From a checkpoint of a small transformer trained on Wikipedia.
Architecture: RMSNorm before each block, rotary positions, no biases in attention or MLP, untied embeddings.
Training: a variant of Adam for these matrices, 286M tokens, 6051 steps.
Each number is 200 + 40 x the weight over its row's rms, rounded and kept within 0 to 999. Layers, rows and columns count from 0. The size before them is the row's rms in percent of the matrix's.

# layer 12 attention output, 320x320, rms 0.0358, rows 105-155, columns 256-319
095,152,265,180,147,195,196,180,161,177,143,204,209,257,204,236,237,181,126,256,167,261,181,222,184,234,262,173,253,147,168,129,199,239,211,153,208,205,224,206,212,179,236,146,223,168,176,184,170,154,210,169,241,207,157,118,162,164,147,241,259,209,239,223,92
100,234,139,236,155,255,208,242,222,164,235,166,136,164,249,152,142,172,145,165,203,233,170,200,201,190,209,151,186,190,293,182,192,177,205,168,191,239,193,181,213,212,129,207,200,183,278,150,224,230,227,160,217,208,140,173,147,190,190,135,157,142,192,242,256
092,236,152,229,216,212,199,172,258,184,198,190,194,155,129,216,199,170,231,225,189,282,197,195,156,221,141,192,214,175,190,219,216,161,145,214,215,201,189,196,251,146,231,190,179,159,153,198,205,179,223,236,156,249,199,229,176,191,230,172,146,164,166,166,178
097,153,175,198,240,235,190,194,194,227,240,169,185,200,151,164,175,165,234,173,218,147,188,202,175,193,243,208,165,244,264,221,216,164,184,242,206,246,241,239,202,217,184,245,150,211,202,237,207,276,161,185,230,223,189,229,234,176,257,145,198,209,249,167,190
099,200,257,223,198,230,135,252,177,179,127,196,242,135,217,282,175,282,213,218,127,280,213,209,197,241,237,143,260,137,127,177,145,174,214,261,164,149,141,217,219,211,203,211,237,177,170,118,202,184,281,139,197,274,224,197,139,117,206,169,236,172,189,158,122
095,185,144,251,171,210,182,209,222,214,161,175,227,249,203,210,239,208,166,215,240,219,208,180,231,179,205,238,234,159,206,196,153,239,202,251,195,151,166,185,200,194,141,189,189,165,175,240,216,131,242,155,231,215,199,153,158,232,157,179,192,244,174,202,244
066,229,191,180,203,187,197,239,166,232,214,203,182,148,205,195,200,196,244,217,147,222,192,167,249,212,221,155,155,134,213,170,192,168,227,218,199,192,155,211,184,202,212,193,208,143,257,204,169,240,193,132,216,182,201,188,230,205,217,172,183,234,196,215,250
107,236,263,271,138,178,198,223,120,185,167,177,233,205,232,214,181,240,154,223,205,139,203,158,239,146,165,213,253,218,175,190,132,278,232,172,171,210,184,171,165,182,223,166,198,205,217,200,203,213,181,198,198,159,170,162,144,201,161,263,200,154,216,146,163
097,317,185,147,193,214,181,172,230,221,158,237,232,200,229,181,143,250,232,183,208,111,221,202,181,157,213,263,259,215,204,273,173,267,223,225,158,169,194,223,201,148,176,206,233,223,252,198,208,186,197,159,150,134,202,147,255,215,224,171,179,171,183,164,243
098,202,170,215,192,200,172,191,178,117,210,158,165,191,215,173,153,199,213,150,215,198,222,202,228,255,146,160,190,220,125,177,239,193,216,143,207,212,129,206,228,215,217,228,208,244,241,178,216,208,220,202,142,269,193,232,239,258,143,171,207,133,169,139,229
109,140,177,171,207,224,232,217,207,174,218,184,207,223,204,204,164,250,213,224,197,231,197,221,198,167,163,161,200,229,215,239,187,157,159,210,148,197,203,172,201,213,201,187,165,249,233,178,178,162,220,282,233,183,201,213,156,196,156,188,195,220,182,233,198
096,244,165,147,189,222,138,208,179,146,162,179,201,223,267,97,181,227,176,174,198,110,264,169,227,160,214,230,182,189,211,230,217,234,198,226,162,184,209,191,188,240,169,159,173,269,251,209,219,185,155,175,225,209,238,233,278,246,196,156,169,188,185,203,277
092,193,183,233,158,178,186,226,262,273,193,219,184,280,175,198,261,308,233,194,222,154,230,204,231,169,195,160,203,197,255,219,190,241,259,287,252,187,204,167,234,259,166,175,230,175,198,141,205,184,218,228,294,179,181,147,205,208,198,187,170,232,158,202,217
090,233,203,213,190,237,220,196,224,241,228,242,166,211,182,190,223,186,224,164,164,184,189,202,201,156,155,192,171,200,244,192,246,244,197,272,198,233,240,191,190,163,180,200,199,185,164,222,197,173,197,157,209,178,156,207,238,201,229,175,219,250,226,201,277
138,214,239,252,257,219,174,197,115,135,176,182,188,147,214,196,149,193,161,172,228,160,221,166,217,212,232,153,213,186,157,220,185,244,244,118,191,199,162,190,178,193,213,199,198,214,239,213,215,223,114,178,156,177,174,197,216,225,146,232,185,195,226,180,227
097,207,173,185,202,185,191,228,236,266,225,260,244,216,278,194,172,199,261,171,157,246,155,224,150,202,221,214,218,193,216,233,179,227,207,193,175,187,156,188,183,235,167,268,211,179,254,157,237,153,226,172,160,154,227,226,139,181,230,187,186,208,181,264,199
096,165,193,131,221,225,175,182,141,186,186,238,209,275,150,202,201,211,144,194,217,152,174,209,252,201,233,212,226,220,261,187,201,221,185,219,263,191,268,226,245,318,224,232,254,225,180,186,149,247,207,192,230,277,229,256,248,177,193,164,232,228,224,158,176
090,165,128,223,222,214,171,178,192,198,134,219,223,199,278,176,156,196,225,178,222,208,228,195,207,190,220,198,222,160,174,215,135,217,216,212,190,164,191,182,212,145,152,214,175,193,195,171,292,152,271,149,177,219,179,143,208,206,171,168,157,198,234,189,255
102,210,172,227,185,211,204,244,134,204,253,221,229,216,196,183,237,211,205,199,237,157,214,156,217,119,205,192,158,182,233,202,208,176,148,248,215,235,219,199,234,164,146,176,219,146,182,204,200,247,201,231,223,177,174,207,233,183,206,170,236,214,203,245,203
094,250,177,203,305,206,225,213,301,136,190,188,215,173,182,150,194,241,221,134,172,238,214,180,203,183,236,174,205,234,183,199,181,200,151,198,192,162,213,254,171,186,242,185,235,198,210,232,193,214,174,199,154,140,173,269,155,202,184,221,276,174,286,179,290
087,245,218,167,165,195,200,199,211,248,154,241,220,223,246,171,137,188,269,191,217,208,201,179,209,154,204,225,220,196,190,200,156,241,213,229,149,192,240,164,189,188,249,226,188,242,162,206,241,186,181,262,200,238,208,185,207,248,185,201,121,223,146,205,188
098,164,152,228,232,181,177,167,207,175,152,225,244,215,215,203,202,137,174,210,232,210,207,230,187,262,259,179,214,213,215,217,168,159,165,285,199,189,220,209,208,205,229,264,231,151,176,165,244,242,204,148,222,320,249,196,206,175,177,217,171,270,191,153,217
094,130,234,236,205,197,196,225,139,180,239,235,231,166,181,166,162,242,169,220,192,158,162,224,149,262,193,254,172,248,218,216,172,192,175,185,207,213,237,212,209,171,234,203,199,187,221,179,231,198,228,238,160,233,153,166,212,142,212,219,294,133,210,221,154
106,199,84,216,191,202,247,176,277,162,240,217,140,235,163,244,169,133,197,187,200,244,194,205,188,224,243,211,206,203,228,231,226,197,160,185,201,226,188,220,228,200,183,197,195,153,163,227,176,200,244,218,246,287,163,227,160,201,210,201,115,200,203,230,228
121,154,306,215,222,201,186,204,183,217,138,168,162,194,177,290,255,249,193,250,168,203,163,239,205,258,233,225,252,153,189,163,211,220,258,162,200,128,222,241,196,207,208,222,165,196,181,167,193,203,194,239,246,182,185,217,211,160,253,216,180,157,217,222,132
103,192,171,249,219,223,204,235,150,173,210,201,191,178,191,173,196,162,225,182,193,220,192,215,224,233,135,177,174,205,239,181,225,164,172,232,214,187,215,238,248,162,190,202,233,153,240,196,226,201,266,173,124,195,235,217,217,144,140,105,254,188,240,209,253
089,167,184,186,173,202,210,186,184,193,193,237,172,179,160,171,241,180,195,175,182,174,252,205,236,150,168,239,205,139,137,204,193,210,243,200,168,167,145,166,186,204,183,189,243,141,199,200,195,168,201,162,142,242,174,202,233,239,228,211,187,206,185,191,151
094,109,153,196,238,223,223,167,196,217,223,191,266,160,202,175,206,196,259,199,242,178,160,195,225,185,161,192,196,224,246,251,194,207,176,176,227,224,172,185,226,163,202,245,176,225,195,182,253,187,181,151,184,190,195,219,206,214,233,167,165,184,199,204,266
091,185,258,175,249,225,213,219,265,217,239,215,221,191,191,168,178,192,252,222,138,196,186,191,192,167,208,160,206,190,156,212,199,155,190,230,177,216,242,172,192,214,249,214,197,173,194,155,184,166,215,171,210,195,160,202,152,198,184,213,223,237,231,193,176
118,206,187,164,189,167,237,189,238,199,247,171,209,233,246,170,240,204,166,186,246,219,212,205,206,164,184,167,173,256,234,160,253,218,166,154,256,218,182,194,174,220,195,160,215,207,181,232,200,144,197,185,234,203,212,252,192,211,201,228,227,190,254,231,202
093,169,151,201,227,234,228,221,216,224,219,187,243,201,149,133,190,237,272,217,211,158,191,201,231,169,103,193,184,241,208,173,171,212,190,198,210,214,171,224,187,221,173,212,202,193,255,213,252,153,183,202,175,187,192,288,225,216,181,192,213,195,231,181,223
086,207,189,240,237,264,174,241,186,187,227,137,212,166,196,114,224,201,171,123,154,226,267,203,160,98,197,147,154,231,232,156,209,122,139,210,199,204,228,169,222,230,183,179,211,183,220,236,160,175,221,191,210,200,217,212,219,106,133,116,243,248,189,231,211
112,216,156,147,191,144,208,171,216,157,178,194,171,184,185,254,189,169,232,250,205,203,193,245,208,247,179,196,207,183,209,239,200,253,237,186,220,173,162,205,179,181,215,218,177,240,212,176,157,235,188,217,190,184,215,194,209,300,234,159,215,167,173,218,152
117,222,183,124,127,184,167,164,188,238,167,276,190,178,141,230,143,186,196,188,157,202,184,169,255,226,222,218,238,150,199,220,174,240,176,243,207,166,158,170,188,259,182,221,181,222,158,161,166,232,218,155,190,239,155,216,199,197,242,143,209,184,191,229,166
100,203,184,200,190,212,202,172,229,163,137,261,162,178,271,200,188,161,199,216,196,257,210,213,197,231,217,209,224,167,233,237,198,242,227,250,223,183,231,141,229,201,212,218,220,196,198,198,239,171,227,128,143,256,132,233,217,180,192,164,217,208,216,203,165
103,214,197,223,254,129,199,214,169,157,227,156,207,168,268,183,206,198,166,209,119,210,201,189,162,215,268,181,179,195,178,180,202,181,161,195,117,216,236,226,204,157,219,127,217,201,204,205,210,208,231,221,218,182,239,165,204,197,180,176,188,183,256,182,192
080,163,236,223,217,201,182,194,195,194,203,229,157,251,209,207,220,215,238,170,232,145,215,149,221,173,164,179,188,168,193,247,174,178,202,222,211,224,257,229,163,227,175,172,225,221,187,175,219,226,170,253,204,242,249,191,217,284,145,265,215,240,225,242,160
128,230,192,178,198,224,220,226,187,174,229,215,184,231,206,155,203,209,193,147,167,176,169,214,234,158,211,251,183,258,260,212,203,173,192,158,179,215,239,190,221,230,208,191,227,215,200,210,166,191,183,192,204,173,229,241,169,215,194,192,226,189,214,226,237
081,226,220,134,189,195,199,229,187,209,200,182,229,163,212,208,186,176,180,148,137,171,177,218,221,224,235,175,218,198,221,234,223,208,99,204,200,176,180,142,157,194,217,229,177,215,218,195,184,183,227,217,200,205,179,188,186,156,218,184,240,199,211,198,172
099,227,149,165,174,208,212,208,207,204,236,135,224,187,185,150,221,234,187,179,222,186,235,237,141,240,170,178,158,272,237,142,244,152,157,168,260,229,195,297,198,207,211,160,241,198,247,238,189,215,178,216,171,178,230,287,278,193,204,188,212,166,231,187,239
088,200,191,278,226,225,158,229,183,177,207,134,230,110,221,218,195,248,116,211,217,183,235,248,85,194,134,149,195,149,160,203,142,162,225,179,214,244,183,246,202,272,171,183,228,156,152,193,191,201,166,201,187,167,214,129,223,280,130,195,159,302,196,159,212
095,259,223,185,143,196,218,245,214,197,274,207,153,211,234,222,213,95,173,169,208,247,172,245,236,233,210,145,178,211,206,164,224,189,204,189,215,257,229,265,146,210,188,181,141,246,169,205,114,142,243,246,248,274,202,170,169,256,167,228,185,198,199,201,177
087,194,253,191,217,136,223,174,180,230,186,199,78,166,177,226,180,147,154,179,221,196,205,239,202,225,134,174,204,155,197,222,211,248,231,179,260,203,200,244,167,205,206,196,181,209,241,195,164,205,170,190,251,191,159,191,240,198,190,275,158,205,200,151,199
109,263,184,147,179,170,277,139,177,269,242,208,135,214,173,195,202,144,171,166,214,109,143,280,193,208,167,238,202,249,226,151,239,230,215,191,217,203,175,225,133,209,223,263,169,271,179,263,167,166,168,208,248,118,160,229,274,275,226,236,190,228,254,129,245
090,259,212,208,174,220,187,238,189,209,173,243,194,208,199,188,209,210,177,166,220,170,234,152,241,198,241,153,202,203,184,162,185,213,195,212,152,183,225,197,230,197,213,200,204,205,154,173,190,327,151,210,160,200,176,211,239,185,215,194,173,100,194,206,252
099,257,191,176,170,192,194,135,257,178,220,168,266,234,236,163,244,125,205,176,195,188,226,229,172,152,168,199,185,180,172,192,191,238,169,243,153,225,211,214,159,198,179,205,170,207,173,176,159,140,217,259,244,197,209,187,243,240,182,209,175,267,210,172,172
117,147,114,152,159,198,209,153,240,245,184,189,186,234,193,217,215,187,223,220,208,259,149,169,216,207,212,216,218,202,296,153,170,212,221,219,215,159,185,191,237,254,137,245,203,165,175,211,220,248,226,131,209,226,242,217,197,191,235,117,176,202,225,183,201
101,181,164,248,154,169,232,199,214,177,194,167,175,159,218,177,173,176,162,218,260,176,216,231,177,173,101,219,213,193,193,212,178,181,220,166,198,213,218,149,209,211,231,172,167,261,136,233,211,156,186,195,235,207,164,166,144,260,161,232,174,224,140,193,249
110,244,127,185,199,202,244,187,229,224,223,253,200,152,192,146,182,159,162,167,159,213,211,210,161,250,185,217,183,196,177,182,227,209,183,218,214,203,179,209,189,198,193,209,155,196,180,205,249,182,274,133,116,205,159,189,200,159,216,206,194,213,188,204,221
099,197,172,210,174,245,144,185,167,209,135,173,221,191,197,246,208,212,230,247,196,189,185,225,206,239,240,168,242,162,232,188,176,235,255,249,204,119,151,198,207,263,171,292,203,227,175,142,216,211,239,202,239,185,221,218,242,219,236,152,144,262,165,189,169
103,156,248,186,261,156,230,146,137,205,175,192,171,197,167,220,172,151,228,174,230,220,169,213,272,212,213,254,185,182,227,194,206,178,190,155,236,198,183,213,216,142,230,255,145,216,210,276,223,237,178,223,217,191,191,224,213,142,240,193,216,204,177,236,198